Each number is 128 + 32 x the weight over its row's rms, rounded and kept within 0 to 255. Layers, rows and columns count from 0. The size above them is the row's rms in percent of the matrix's.

# layer 8 MLP gate, 448x256, rms 0.174, rows 98-132, columns 64-127
size [107 100 101  98 106  98  95  95  97  99 101  93 104 100  98 100  98 103  96  98 100  99 101 106 103  98 105 104 100 102 101 103 104  97 105]
[[125  88  68 125 134 146 109 170 122 177 135  70 103  90  97  91  99 122 135 193 136 122 101  70 123 168  86 113 177  87 108  90 144 104  67 115  91 111  97 130  98 127 125 160  85 116 122 129 175 106 107 100  96 100 126 106 118 101  76 111 105  73 155  94]
 [204  52 168 119  78 253 101 159 126 175 181  88 133 133 152 131 126 174  93 131 113 104 128 126 128 115 137 108 146 104 158  58 144 154 113  70 130  53 132 156 129 120  92  91 143 144 144 145 173 107 108 114 178 124 103  83 170 175 166 132 139 149 131 132]
 [101  93 178  97 129  79 125 130 172 166 102 121  93 116 112 120 106 100 103 176  91 163 107 199 118 121 163 131 131 161  98  86 118 102 129 122  94 107 142 141  45 134 151  85 160  95 142  90 135 146 104  88 113 113  96  89  80 131 178 178 143 135 101 166]
 [172 209 193 145  94 187 134 154 129  90  93 108 136  94 106 154 176 177  96 140 142 130 110 106 113 140 108  94 130 104 144 137 142 145 142 211  94 137 163 135 133 179 138  92 170 102  80 121 116 163 113 117 156 101 156 127 119 196 127 147 100 122 119 139]
 [198 173 142 143 152 125 203 176 142  87 127 140 126 164 164 171 136 194 113 169 139 136  96 134 111 155 115 112 181 130 136 143 123 178 151 119 118  75 121 153 123 101 136 148 114 108 106 161 152 137 137 146 118  99 139  85 105  69 134 179 103  95 131 150]
 [111 137 173 121 105 140 143  49 149 165  34 130 107  96 103 128  90 156 103 106 140 172 150 152  81 108 138 127 113 158 166  85 117  93 170  79 156 140 144 161 130 102 131 155 118 151 100 109 177 177 154 102 134 130 108 101 115 119 168 112 121  89 134 134]
 [174 121  82 211  68 165 139 108 110  83 136 152 152 132 138  77 142 127 123 109 178 159 101 173 128  74 111  80 177 115 120 128 108 178 100 126 109 164 132 135  88  99 176  32  83 125 137 103 139 123 121 166 129 172 126 115 120 169 205 159 144  96 130 116]
 [ 98 169 157 154 164 140 111 134 144 185  78 175  59 112 101 139  96 121 150 133 129 138 174 124 107 134 110 132 112 159 158 134 188 100  92 101 102 140 146  80  93  73 164 142 159 127 116  93 120 172 113 154 163 123 160 193 181 173  56 108 104 125 104 104]
 [ 99 171 135 129 152 126 130  80 157 106 127 156  40 116 157  88 118  68 123 162 135 157 149 153 116 111 161 148 146 151 145 132 151 123 118 146 127 196 143 121  93  79 131  96  49 148 155 120 168 129 130 110 145 102 120 119 109 136 114 125 118 116 112 131]
 [136 129 177  73 139 121 181 121 103  62  62 127 122 171  90 156 170 128  79 102  84 106 148 100 147 118 144 102 117 147 141 121 151  43  95  99  94  96 169 142 148 111 104  83 108 171 148  86 142 148 172 165 153 138 108 153 158  87  82 173  68 138 153 167]
 [ 94 144 121 136 149 116 169 133  84  92 154  92 164 130 113 148 127 105  97  94 139 114 110 107 117 193 134 167 149 102 130  73  97 109 157  62 174 157 147 161 181 192 115  99 139 108 203 111  93 115 100  67 107 130 116 147 169 146 103 140  82 144 116 154]
 [105 187 166 106 136 125 156 149 104 114 185 161  89 109 160 153 168 171 131 124 111 111  79 170  94  85 111 140 161 133 150 118 123 132 127 122 119 141 133 155 140  69 118  98  80 157  75 116 146 131 176 122  99 124 121  79 110 123 126 166 145 201 160 168]
 [157  97 116 109 152 120 147 149 161 187 102  90 184 163 145  89 145 147 119 111 144 129  98 146  94 132 139 134 135 111 151 110 170 116 144 115 128 171 128 126  87 130 187  29 128  77 134 143 201 174 112  48  93 119 116 136 124 165  83 106 136 135 120 178]
 [113 113 184 181 135  91 106 124 125 117 119 167 168 145  68 124 132 100 113 167 133 148 127 144 157 106  63 101 106 205 146 123  85 115 154 121 143  94 151 167  71  89 117 146 117 113 167  93 163 168  97 146 144 152 207 133 106 151 126 142  81 102  79 134]
 [157 132 148 118 165 121 132  47 109 106 125 184  47 116 114 139 132 108 113 132 120  85 130  88 129 162 192 122 116  81 178 133 165 102 179 133 149 153  83 160 101 107 102 130 158 102 133  81 106 172  95 117 126 153  83 145 152  81  97 159 150 107  77 149]
 [150 104 206 156 118  80 133 152 161 112 170  67  61  88 129 111  95 110 134 176 156 144 127 114  97 126 144 131 131 109 227 123 151  71 107 110 130 113  95 168  81 110 153  74 137 162 160 106 129  70 116  80 119 107 100 123 137  95  93  85 151 127 190 168]
 [145 158 115 102  84 127 100  77 163 118 146 144 161 101 103 141 132 131 137 111  93 184 173 139 159  94 167 105  60 146 132 145 140 116 126  97 159 145 116 145 131  98 139 204 127 121 158 145  83 160 158 139 164 120 117 122 150 155 124 165  98  42 106  85]
 [141  95 118 131 106 142 131 117 187  89 195 104 158 126 106 112 123 115  48 149 166 147 125 110 163  80 179 132 121  87 182 105 134 106 141 116 114 190 108 142 123 105 188 114 176 154 120  67 178 116 153 119 105 125 112 192 133 162 172 129  79 137 146 180]
 [153 130 118 148 136 109  98 101  76 147  90  99 149 151 106  77  60  81 103 143  98 115  81 179 135 121 101 175 140 211  69  75 128 116 131 106 141 158 145 104  42  48 168 141 136 173 134 119 131 133 162 182 129 117  95 144  96 124  95 167 155  84 161 125]
 [135 176 105 130  66  57 154 163 169 122 127 131  73 118 109 146  93 150 142 137  93 219 157  95 149 131 101 134 151 117  92 144 169 134 122 164  51  71 133 210 145  59 125  91 138 101  49 158 119 175 146 104 145 124 176 111 155 152 188 141 133 126 163  89]
 [ 48 140  95 147  53 102 126 149 116 119 114 162  99 135 131 104 105 172 136 140  73 139 148 120 133 116 177 113 118 104 161 138 107  91 175 135  82 106 117 111 133 100  99 103  55 134 142 162 115 147 108 109 166 166 110  66 150 111  67 100 116 120 125 143]
 [125 157 127 140  99  61 181 150 129 120 127  83 141 126 133  94 107 123 144 130 146 157 130 111 134 140 129 152 120 125  73 141 182 130  66  96 116 131 169 153 180 129 145 122 243 168  66 122  58 160 149 215 103  94 147 118 100 134 133 114 140 134 175  99]
 [140 139 110 124  66 122 159  52 141 153  83 100 106 121 155  73 171 167 151 105 182  29 121 144 166 161  62  64 133  95 100 129 151 139 110  82 101 165 111 154  98 185 193 154 120 206 107 163 116 119 141  71 103 160 134 134 160 121 195 141 190 117 132 121]
 [116  72 162 105 118 190  91  95 123 117  89 138 123 104  79 152  90 103 129 109 100 154 125 148 122 101 121 116 144 110 128 111 116 141 154 100 119 137 129 184 182 111 148 123 118 123 134 127  71 167 135 104  98 131 118 107 162 130 121 136  89  67 175 208]
 [ 96  83 174 129 193 148 133 120 151  94 126 120 141 114  85 141 168 183 100 150  92 115 132  79 150 131 168  85 182 133 149 138 144 189 144 110 156 143 157 136 165 150  55 148 117 140 104 154 120 104  83  71 105 137 167 119 150 121 187  74 141 107 178 149]
 [174 116 111 139 173  99 154  54 141 127 110 104 206 137 115 125 130 132 145 153  74  88 131 123 130 138 121 113 106 202 164 133 165  85  95 164  91 119  89  48 172 170 101 164 146 170 153  81 109 154 170  56 130 160 134 172 101 137 111 123 121 114 174 146]
 [132  82 146 103 121 146  70 109 144  84 176 161 120 129  88 139  93 151 171 188 158 145 145 109 176 172 129 108 105  83 152 117  93 153 194 116  97 113 143  72  86  95 153 116 117 114 133 110  86 148  83 106 102 104 150 102 105 108 102 116  93 187 126 147]
 [103 110  98  94  80 139 141  68 159 121 141 114 133 118 114 148 122  86 122 134  97 169 105 181 152 144  88 118 159 147 123 111 145 131 171  90 171 107 121 127 101  97 138  78 180 120 139 138 102 161 170 148 112  83 123 151  90  97 112 105 168 106 171 111]
 [ 95 158 177 137 147 111 107  96 118 178  89 116 136  97 145 147  94  72 152 101 133 131 119 124 136 118 150  99 122 192 143  98  93 120  89  56 114  52 127  83  85  91  58 143 170 159 126 159 126  89 137  53 105 100 148  66 129 118 183 133 125 111 177 135]
 [108 107 142 158  64 185 134 142 140 135 123 117 159  97 204 192 183 118 133 152  58  87  92 155 145  79 104 165 123 137  81 105  62 110 180  83 164 104 115 161 118 116  93 112 130 101 196 133  94 135  96 170  93 174 142 173 136 122 155 161 165 134 140 132]
 [121 114  98 157 126 183 169  63  96 123  49 119 122 131 151 129 117 162 180  77 124 197 149 122 167 180 137 108 188 111  86 109 152 177  82 148 112 169  65 104 175 154 113 103 142 109 177 110 168 115 116 130 140 148 105 132  97 176 135 110 147 156 119 147]
 [122 141 124 109 104 113 200 156 186 142 165 133 107 135 146 124  74 154 176 117 150 144 167  94 109  92 148 123 135 105  98 117 153  32 155  87 129 176 188 120 108  58 145 140 181 145  63 159 156 138  96 129 120 117 123 125  71 110  98  99 117  65 122 148]
 [217  61  99 177  87 170 142 103  75 180 128 167 116  88  85 182 101  97 102 156 129 142  69 108 142  90 121 163  84  75 162 125 128 116 131 110 133 158  77 176 168 105 136  65 107 157 162 139  96 132 113 195 166 169 106 148 128 110 148  65 118 131 104  93]
 [160 158 163 105 182 125 136 174 145 101 139  96 118 115 155 108 142 151 129 125 106 126  86 112 124 129 128  80 182  99 174 123  75 138  98 129  28 110 157 109  98 102 151 154 182 137  96 130 122  85 123 154 141 157 179 150 113 114 177 144  98 129 161  91]
 [ 95 145 164 127  95  90 114  93 125 139 113 133 103  86 107 144 171 187  78 162  80 109 160 169 154 111 132 167  97 169 184  50 165 156 134 156  68 175  78 139 165  81 152 143  95 146 116 111 118 154 172 156 140  99 129  94 112  52 152 140 157 129 113 133]]
# layer 8 MLP up, 448x256, rms 0.183, rows 98-132, columns 64-127
size [102 101 108  93 105  99  95  99  90  99 101  99 105 102  90 100  95 100  98  96  96 101 102 112 105 101 105 101 104 103 110 108 103  99 102]
[[150  77  68 115 102 131 106 136  91 187 142 119 109  95  70 108  64 136 107  73 133 167 105 109 114 132  81 103 116 189 131 183 142 103 153 135 149 103 130 106 144 185  55  89 139 140 111 133 127 164 128 158  87 152  89 110 112 149 114 117 123 200 157 142]
 [119 187 178 139 103 172 122 111 165 125 130 178 101 132 104 181 140 118 112 124 149 161 131 114  86  66 145 117 148  92 203 122  92 104 122 146 104  95 229  96 105 116 130  96  86 130 182 122  97  96 140 152 170  69  87 152  80  53 109 117  90 192 145 125]
 [109 141  95 157 181 187 124 115 106 159 132 164 129  64 167 138 154 118 160 103 150  85 208 127 123 162  77  77 104  80 180 125 153 131 146 122 158 151 101 149 142  34 153 138 114 182 143 137 146 148 138 105 163 143 128 167 131  94 154 137 136  45 178 123]
 [147 143 114 128 165 143 139 133 127 180 162 115 107  93  59 180 149 139 138 137 166 119 165 155  45 110 137  85 135 137 136 157 149 151 122 195 193 152 163 146 154  63 131 136 112 141 105 104  80 218 104  85 123 105 149 140 101 146 117 100 157  89 121 104]
 [153 150 155 135 133 114  87  81 122 105 153 143 146 136 157 132  69 101 168  89  95 144 142 110 145 146 117 175 151 100 152 149 119 152 112 108 181 142 140 110 185 141 164  38 170 179 148 123 167 165 213 100 138 167 151  80 170 122 165 126 126 131 119 181]
 [ 84 135 110  57 154  96  71 115 129 211 130 152  65 164 107 160 122 127 143 126 161 111 111 105 140 139 136 161  74 153 154 100 116 103  83 149 168 136 144 154 130 118 149 153 116 145 158 105 158 129 108 149 106 157 156 186 112 223 117 151 141 115  73 101]
 [169 110 183 144 102 154 133 141 127 102 125 126 175 119 122 186 129  97  95 163 116  83 170 135 189 110  99 153 106 141 145 123 117 135 153 190 173 145 102 143 137 187  71 107 129 118 110 110 145  80  96 175 107  99 125 135 157  94 119  89 134  84 136 131]
 [187 122  84  97 151 157  70  94  98 132  68 115 120 132 127 125 181  65 106  76  95 118 173 107 104  84 118 146 177 138 110 171  73  93 126 128 100 105 139 151 189  88 140 115  55 152 206 167 128 107 150 124 118 173 101  98 111 131 106  88 155 167 162 151]
 [145 124 113 131  96  68 113 138 148  96 136 132 151 188 136  97 133 143 106 150 103  82 127 120 178 138 139 126  63 189 162 180 141 143 159 124 193 164 114 145 113  80 133 145  47 140  72 162 121  84 147 163  84 114  98  74 128 117  89 105  94 125 130 103]
 [ 82  95 157 102 151  85  79 116 132 153  66 141  64 130 184 128 154 122 142 139  99 170 133  94 133 161 116  93 108 134 143  96 107 101 119 130 135 125 170 132  64 123 107  93 155 146  85 150 128  71 152 105 112 104 154 151  57 120  78 125 156 129 147  46]
 [ 63  74 128 152  86 128  63 110 150  72 125 165 143 125 166 132 154 106 123 104 126  87 163 128  88 130 153 106 116  71 145  75  72 158 157 145 134 141 111 138  96 151 168 122 118 125 142 126  35 135  88  79 173  92 114 148 136 194 124 166 106  97 125 104]
 [187 120 125 111 139 101 129 160 108 115 134 158 112 144  73 129 120 122 151 156 127 134 100 168 124 107  82 122 126 117  94 160 104  79  88 117 122  96 126 139 122 143 147 146 209 146 131 166 147 167 138 117 128 155 152 146 175  92 206  77 129 196 143  81]
 [138 148 106 194  82  98 101 130  50 176 175 131  98  95 110  84 110 120  71  88 147 130 128 146  60 100 121 104 149 107 118 156 156 137 109  82 111 109 169  98 150 137 146  95 136 164  80 117  87 117  47 136 158  80  74 118 139 119 126 172 195  78 127 153]
 [ 62 168  98 117 124 147 112 149 151 110  71 134  77 150 132 115 120 120 138 107 135 130 145  77 152 138 128 102 134 176  85 151 137 143  80 165 109  85 115  76  84 132 145 110 168 126  67 153 164 122 135 125 155 134 124 126 107  89 128  69 181 114 174 168]
 [ 93 163 115 117 118 196 147 177 103 140  66 117 139 172 148 119 147 154 124 135 104 130  71 127 150  98 111  96 161  92  56 171 112 122  81 101 168  64  78  99 134 113  91 132  61 132 135 147 161  96 178 104  68  90 142 126 133 145 110 193 112 110 126 120]
 [132 111 156 122 169 122 209 144  85 145 105  49  98 128 149  82 131 173 111 121 132  83 155 130  83  99 139 114 155 143  75 155 114 115 140 139 143 121 159 129 123 136 116 148  94  44 124 135 123 164 138  60  90 128  93 103  94 153 120 121 156 158 143 106]
 [122 178  85 158 133 108 166  69 132  82 101  67 140 172 107  97 132 150 141 128 112  87 163 142 206 103 125 105 136  38 166 144 141 118 163 111 168 138  52 126 138 132 175 120  78 129 149 103 117 124 122 117 160 114 115 116  95 150 180 194  62 154 109 170]
 [ 93 186 139 139 180 154 159 134 157 107 127 163 129 148  35 127 151 107 142 144 103 193 130 158  90  88  54  97  83 165 117  52 130 112 126 129  63 185 103 128 181 124 138 125 117  80  96 117  87 115 115 146 170 131 147 123 117 178 132 184 172 167 146 150]
 [151 162 190 164 169 115 203  86 132 127 150 130 144 131 137  69  81 106 124 114 129  93 144  90 124 141 144 137 153 108 209 114 131 154  99 178 109  78 148 133 203  99 157  80 184 138 149  70 170 132 147 130  79 111  75 157 173 136 119 119  90  74 162 177]
 [149 127 139 117 119  68 143 125 190 129 142 151 138 119 135 123 167 167 104 140 111 207  83 170 146 123 135 148 138 170 176 119 109 102 128 153  93  45 147 113  60 107 127 134 138  82  84 171  88 110 195 152 140 109 174 126 131 111 130  84 107 111  60  91]
 [174 130 110 105 130 117 119 110 156 140 144 153 130 136 127 145 189 158 159 137 163 114  48 134 162 161 155 147  92  89 124 129 144  97  92 126 130 130 159 133 166 135 175 133 150 198  97 165 156 161 123 132 134 116 135 142 109 177 134 183 213 145  99 118]
 [134 106  59 135  98 139 166  96 202 129  71 145 151 156 138 118 121 122 118  84 113 177 153 166 153 139 157 127 149 128 127  98 166 139 132 104 120 111 137 127  89 140 167  82  87  85 112 152 111 131 147 107 164  84 138 163  91  97 125  98 155 133 168 117]
 [166 130 106 124 149  97 103 192 117 112 153 156  86 147 146  85 100 125  78 155 136 156 142  87 138 116 149 176 129 139  97 122 155 111 169 141  66  84 149 172 125 162 132 187 166 160 143 123 214 104 154 136 145 146 143 138 150  82 170 143 154 142 131 139]
 [140  73 129 127 123 139  93 117 139 109 111  96 104 154 113 124 132 129 112 124  86 146 130 148 125 179 132 122 111 169 142 163  60  95 126 108 135  92 121 115  81 126 116 132 137 121 164  84 129  89 155 165 122 139 131 113 104 155 125 142 154 149  80 105]
 [ 63  94 152  94  82 139 102 149 161 122 171 136 131 162 141 143 128 178 119  81 111  89 106 112 163 210 110 119 133 115  87 144 141 135 106 108 169 145 134 171 168  80 133  91 144 174 108 182  53 128 134 161  93 128 116 161 121 102 104 175 170 122 134 104]
 [176 137  75 112 159  88 128 110 119  94  85 154 186 158 169 107 198 145 107 137 175 185 147 118 130 147  70 107  58 111  84 206 162 113 175 142 151 181  78  99  90 135 144 144 166 112 153 131 139 107 154 107 183 204 145 116  94 106  94 162  76  71 154 142]
 [121 214 125  79 167 186 134 119 147  95 111 139  83  89 148 152 139 193 101 107  89  81 138 203 101 121 103 151 124 107  88 134  75  44 109 176 140 162 149 131 159 200 116 131 121 128  94  67 136 125 105 149 151 162 127 134  99 107 144 153 188 121 191 144]
 [106 122 144 149 154 162 108 118 138 121 120 157 147 126 130 126  93  80 112 150 130 112 157  98 101 141 170 149 112 108 110 174 103 128  95 114 110 160  88 186  97 136 133 158 117  74 137 117 164 150 193  66 113 117 133 135 225 140  81 203 124  92 178 156]
 [139 158 159 172 147 153 142 160 190 111 137 146  92 117 154 107 123 117 106  93 114 147 149 162 161 151  90 150 109 112 158 161 144 152  87 114 122 166  93 143 180 169  80 158 103 125 156 129 126  86 173 217 112 162 125  90  73 157 115 115 160 118  93  79]
 [196 155 100  82 131 126 120 144 145 112 125 133  87 106 120 123  99 127 114 164 159 108 109  90 135 162 126 109 153 147  77 128  97 158 142 145  61 109 125 137 154 129 135 127 108 146 180 125 188 125 147 183 172 178 122 130 124 110 184  80 129 146 180 136]
 [109 149 181 103 159 106 104 115 102 160 115  89 142 138 149 126 127 153 125 138 110 130  95  98 114 182 103 115 105 131 136 137  68 215 142 140 143 143 106 124 125 135 156 138 141 117 165 107 197  59 134 138 143 102  64 112 116 145 153 148 105  99 174 104]
 [129 161 143 154 115 121 132 163  57 115 154 108  98  98 152 108 152 101 148 165 154 101 105 160  95 103 141 136 112 100 155 122 117 182 174 129 135 106 175 128 165 153 156 106 101 125  38 125 169  92  69 210 160 136 148  77 150 142 113 129 148 145 116 124]
 [ 92 164 105 124  79 149 113 109 146  91 164 169 138 127 214  95 103 195 127 177 165 128 126 136 120 159 110 177 144 165 115 167 105 118 142 132 115  66  97 123  87 179 114 133 194 112 124 148 159  81 104 160 124  98  70 182 157 115 128 157  90 175 159 102]
 [143 135 150 130  78 152  54 114 135 102 141 168 168 185 174 111 105  95 211 165  72 114  90  48 127 130 130 107 152 130 173 156 126 168 105 119 129 154  74 134 128 115 154 178 128 148 180 130 155 132 143 131  61 115  98  75  68 167 117 121 147 151 150 166]
 [102 112 142 141 140 139 156 136 130 172  98 117 108 123  91  62  93 134 187 120 125  91 174 134 105 133 158  95 148  64 110 122 146 126 116 137 146 103 139 121 109 176 130 201 164 168 144 169 141 140 136 143 106 154 112 137 179 168 117 117 155 133 123 103]]
# layer 8 MLP down (transposed), 448x256, rms 0.121, rows 98-132, columns 64-127
size [102  97 101  94 103  97  97  96  95  99 100 105 103  99  90 100  99 102  99 100  98 101 103 111 109 102 101 101 100  94 109 101 103  98 105]
[[110 101  42 137 122 143 115 131 188 174  97  72 107 177 123  79 123  87  96 114 137 121 120 176 118  96 112 120 126  99  77 159 151 118 172 130 204 144 128 106 147 183 160 141 104 105 152 125  77 167 106 170 111 175 119 135 146 111 185 106 122  95 144 138]
 [101  46  77  90 148 136  79 158 130 137 139 119  94 150 152  80 129 115 124 122  88 116 100 142 131 114 166  88 143 159 113 124 110 187  61 182 115 109  75 120 152 114 114 126 120 146 136  83 147  99 122 118 126 135  82 103 149  29 125 134 184 114 106 154]
 [ 93 113 122 124 123 137 140 119 136 182 139  98 176 154 149 164  91 137  95 110 104 123  90 179 171 118 125 118 177 152 110 120 171 145 102 150 134 168  74 138 144  89  81 126 143  96  89 115 106 131 119 141  86 115  74 204 148  50 113 122 177 161  71  56]
 [132  82  85 123 124 129 153 183  85 150 183 121 128 112 161 126 100 134 140 122 133 108 150 140  79 113  97 122 141 170  72 160 100 145 148  91 169 107 102 112  84 108 150 144 104 196 137 100 160 150 165  47  78  86 101 151  99 145 116 187 139 161 114 122]
 [100 155 103 130 117 166 115 163 175 197 113 131 163  90 182  96  85 152 107 120 152  87 136 126 166 116 172 165 177  93  94 168 102  87 179 147 118  79 163 173 160 132  92 154 126 179 105 123 109 141  89 110 141 153 106  88 128 109 109  84 169 110 145 100]
 [150 181 153 112 135 197 146 111 177 189 104 145 135 132 101 111  79 172 178 104 161  89 138 111 155 108  97 167 188 184 168 166 187  88 127 158 114  88 138 148 214 170  95 114 130 112 112  65 122 146 118 119 148 169 111 182 131 185 144 154 124 159  93 106]
 [120 142 119 157  93 103 127 128 114  83 116 110 101 110  95 123 169 153 105 124 135 162 155  99  84 160 143 133 154  85 103 125 109 112 167 148 123  87 118 122 157  96 102 169  71  76 185 112 106  73 110 106 110 145 158 162 148 103 107 105  95 156 101 134]
 [112 106 171 110 128 215  89 144 122 171 111 118 147 126 167 114 168 114 118 112 132 138 162 119  99 104 102  98 128 133 111 163  93 110 139 183 114 207 153 136 142 130 122 119 115 167 122 162 160  89 165  88 176 121 170 161 117 133 117  79 121 159 143  94]
 [128  60 149 120 106 127 150 117 160  59 164 175 157 165  66 191 137  71 132 114 131 139 135 100 155 137 115 104  88 131 116 127 174 183 137 125 156 152 102 105 124 104 156 140  64  67 159 103  94  84 156 139 104 184 116 150 117 143  60  84  86 181  70 117]
 [149 130 122 162 131 169 113 151 127 136 168 129 165 142 136  82  29  94 172  98  88  95 122 163 142 143 136 119  94 128 161 155 107 122 170  65 153 160  97 130  80 129 122 186 130  89 123 105 140 141  81 179 125 102 148 113 160 145  74 139 131 169  93 129]
 [116 158 164 141 144 168 103 101 132 101  82 112 117 118  84 144 121  91 117 131 174 114  86 150  51  69 130 172 131  95 147 124 137 132 168 135  65 161 150  68 105 149  80  56 117 109  75 166  78 118 162 121 136 140 104  46 132 131 118 136 100 100 198 126]
 [117  91 167 129  63 131  90 223 129  95 157 189 133 135  78 135 202 129 164 144 137 150  94 145 120 148 121 160 135  98 112 114 149 112 130 148 110 112 113 159  79  88 121  77  92 100  87 128 190 141 102 102 134  99 121  74  80 154 138 137 140  93  95 107]
 [ 71  98 108 148 148 177 151 143 142  61 136 153 130 124 173 116 139 178 136 101 103 148 119 121 120 137  94 186  89 118 155 126 159 139 133  89  73 105 123 111 140  85 165 117 146  70 148 154 138 108 127 109 105  75  67 146 137  81 108 170 100  48  84  95]
 [166 165 116 120 141 130 101 121 100 173  97  90 111  89  52 121 103 115 115  86 162 175 142 153 107  93 134 124 156 132 134  75 130 103 138 139 110 125 120 104 150 152  94 133 134 135 126 136 155 159 167  97 107 109 129 170 103 107  86 106  94 137 125 134]
 [118 139 137  88 133 102 140 125 142  89 194 127 120 130 125 129 110 135 122  95 101  70 166 146 171 121 176 215  92 152 154 163 153  51  86 170 175 115 122 164 120 116 143 108 155 110 116  87 151 145 196 145 161 122 134 140 165 214 128  92  90  86 139  98]
 [144 127 121 112 142  78 171 121 192 185 123 126 111  95  89 106 129 131 144 115 143  95  80 123 132 132 149 123 103 150  98 179 157 116 106 119  75 145 182  59 150 114  45 138 156 174 165 127 121 100  98 115 196 144 150 178  94 150 140 100 131  88 168 132]
 [108 112 102 176 130 228 174 107  94  87 124 171 123 127 119  87 103 138  83  90 119 144 162  79 149 144  79 118 125 160  84 114 184 114 160  46 161 185 155  81  57 145  93 121 170 140  90 172 162  68 104 151 149 114  94 102 136 116  76  67 155 118 158 110]
 [ 97 127 182 135 144 127 138 175 170 159 125 127 121 123  95 105 107 165 117 116  85 126  74 136  79 166 136 104  85 158 116 139 173 109  67  95 105 132 114 124 112 134  70 100 121 117  85 191 136  55 147 106 125  97 120  83 101 157 159 111 117 114 104 101]
 [ 88  96 114 129  97 165 115  98 141  88 141 148 132 123 178 140 163 154 104 180 132 130 123  87 158  99 178 189 165 170 150 138 116 197 113 117  62 196 122  92 129 151 135 173 126 163 162  63  99 126 111 157 161  77  47  61 103 100 179 123 142 150 125 129]
 [179 130 120 169  94 104 114 184 130 166 222 130 153 136 138  85 209 127  99 129 117 115 152 103 149 150  97 130 136 124 135 141 110 136 149 135 121 106 142 123 155 164 119 115 127  84 206  97 131 165  98 115 122  63 135 136 148 158 130 148 190 120 107 109]
 [151  70  61 147 155 150 136 149 152 150  71 140 165  99 102 129 109 160 124 108 129 115 117 164 180 142 113 143 154 199 156  97 166  69 134 113 111 122 101 144 144 114  98 108 153 126 105 160  84 144 150 133 100 135  93 165 146  62  85 153 100  97 127  60]
 [116 171 141 167 128 140  81 122 118 146  99  81 151 106 154 144 105 183 152 163 116 146 113 132 137  96 127 109 109 111 125 122 144 132 153 124  98  76 146 178 185 158 149 135 170 108  85 101 163 135 124 146 118 149  97 159 149 144 133 168 146 153 135 146]
 [206 192 121 176 102 119  91 121 151 129 106 129 126 204 113 147 169 149 157 157 134 107 126 121 124 166  96 154 109 155 157 137 118  91 184 117  97 127  95 175 131 150 128  48 112 113 113  81 201 118 135 119 150 187 103 127 145 119 125  62  73 116 155 190]
 [ 95  99 198  78 147  99  61 120  92 108 118 143  93  72  79 146 103  96 163 167  82 149 110  99 132 109  66 118  99 158 137 133  82 105  76  95 153 152 137 172 118 184 116 181 169 148 105 136 131 129 136 135 149 185 118 156 143 153 106  88 148 104  74 106]
 [ 98 127 157 120 147 110 118 154 170 148 111 135 201 143 102 112 162 139 173 141 135 101 129  71 231 115 138 113 151 112  42 103 126 148 146 147 156  92 193 183 170 167 104 156  99 147 122 119  88 115 130 125 178 125 165 187  87 137 125 141 124  88 161 143]
 [106 124  75 154 175 124 109 103 150 151 146 105 174 122 154 118 141 105 122 110 101 132  99 104 105 145 118 194 129 150 136  99 155 186 132  54 119  87 107 144  59 153 123 148 123  98 190 144 176 128 176 159 128 148 101  34 127  99  24 128 169 156  86 115]
 [ 75  99 171 138 106 130 115  95 180 108 131 169  83 123 137 102 115  84 122 130 130 100 121 128  73 146 191 113  62 139 112 129  95 110 131 200 173 150 161 171  92 172 160 122  91 177 108 148 159  51 127 112 152 216  80 112 144 127 163 109 150 127 140  87]
 [188 134 139 194 114 156 144 163 118  73 119 201 154  92 157 124 139 100 124 114 192  81 139 199 133 150  92 141 116  40 163 110 146 101 123 155  85 143 151 124 127 137  89 102 156 137 155 117 110 112  75 137 180 112 115 112 154 131 132 159 195  68 116 132]
 [153  97 114 105 117 129 132 142 119  96 166 142 141 127 143 145 158  97 136  68 124 190 192 150 110 143 124 119 117  87  85  91 105 139 155 164  67 145 193 117 184 120 149 114  67 114  77 133 144 173 111 113 102 182 142 113 185 104 109 156 121 170 100 167]
 [141 218  80 135 133 125 105 162 145  84  98  99 120 128 148 138 141 149  44 146 127 133 136 107 138 126 165 152 148 143 162 128 164 170 114 142 150 131 164 155 139 135 102 159 148 159 189 209 144 163 135 117  97 174 115 152 131 125 176 133 151 134 132 190]
 [154 108  99  98 148 107 157 148 110 132 164 123 171 164 205 118 102 107 151 122  77 116 115 134 113 148 115 107 156 151 138  92 159 161 124  51  67  96 143  81 118 179 108  96 116 131 148 100 125  88 136 131 150  85 134  84  96 162 114  86 137 101 121  61]
 [ 88 119 157  92 143 100  82 118 127 108 151 123 149 133  90 145 152 119 128 143 173 119 143 134  95  95 164 126 131 151  80  70 130  86 137 145 152 131 173 115 138  80 123 105 147 126 170 160  73 146 102 134 128 140 107 165 147 155 116  90 126 125 173 142]
 [121  97 147 139 178 143 102 170  83 104  91 151 111 134  36 151 126 147 116  59 125 125 161 141 122 138 156 166 117  83 122 118  92 149  86 110 119 117 126 146 125 149 122 176 130 129 151 155 127 136 159 159 110 118 100 153  94 218 203 202  79 174 117 110]
 [156 158 165 116 133 141 126 167 146  60 177  89 115 172  90 140  95 175 117 106 117 106 122 142  92 133  81 171  77  94  85  79  88 114 156  97 146 124 166 138 164 118 145 189 144 156 114  90 143 119 115 134 114 141 132 139 170  94 128 118 141  98  85 216]
 [ 83 118 124 148  77 118 163 135 151  73 148  89 127  82 160 132 136 110 113 177 144 139 126  74 124 120 150 118 112 110 177 164 138 119 105 127  83 167  84 142  85 147 110 134 139 137 120 162  66 202 169 151 142 170 129 134 212 136 135  88 114 152 169  87]]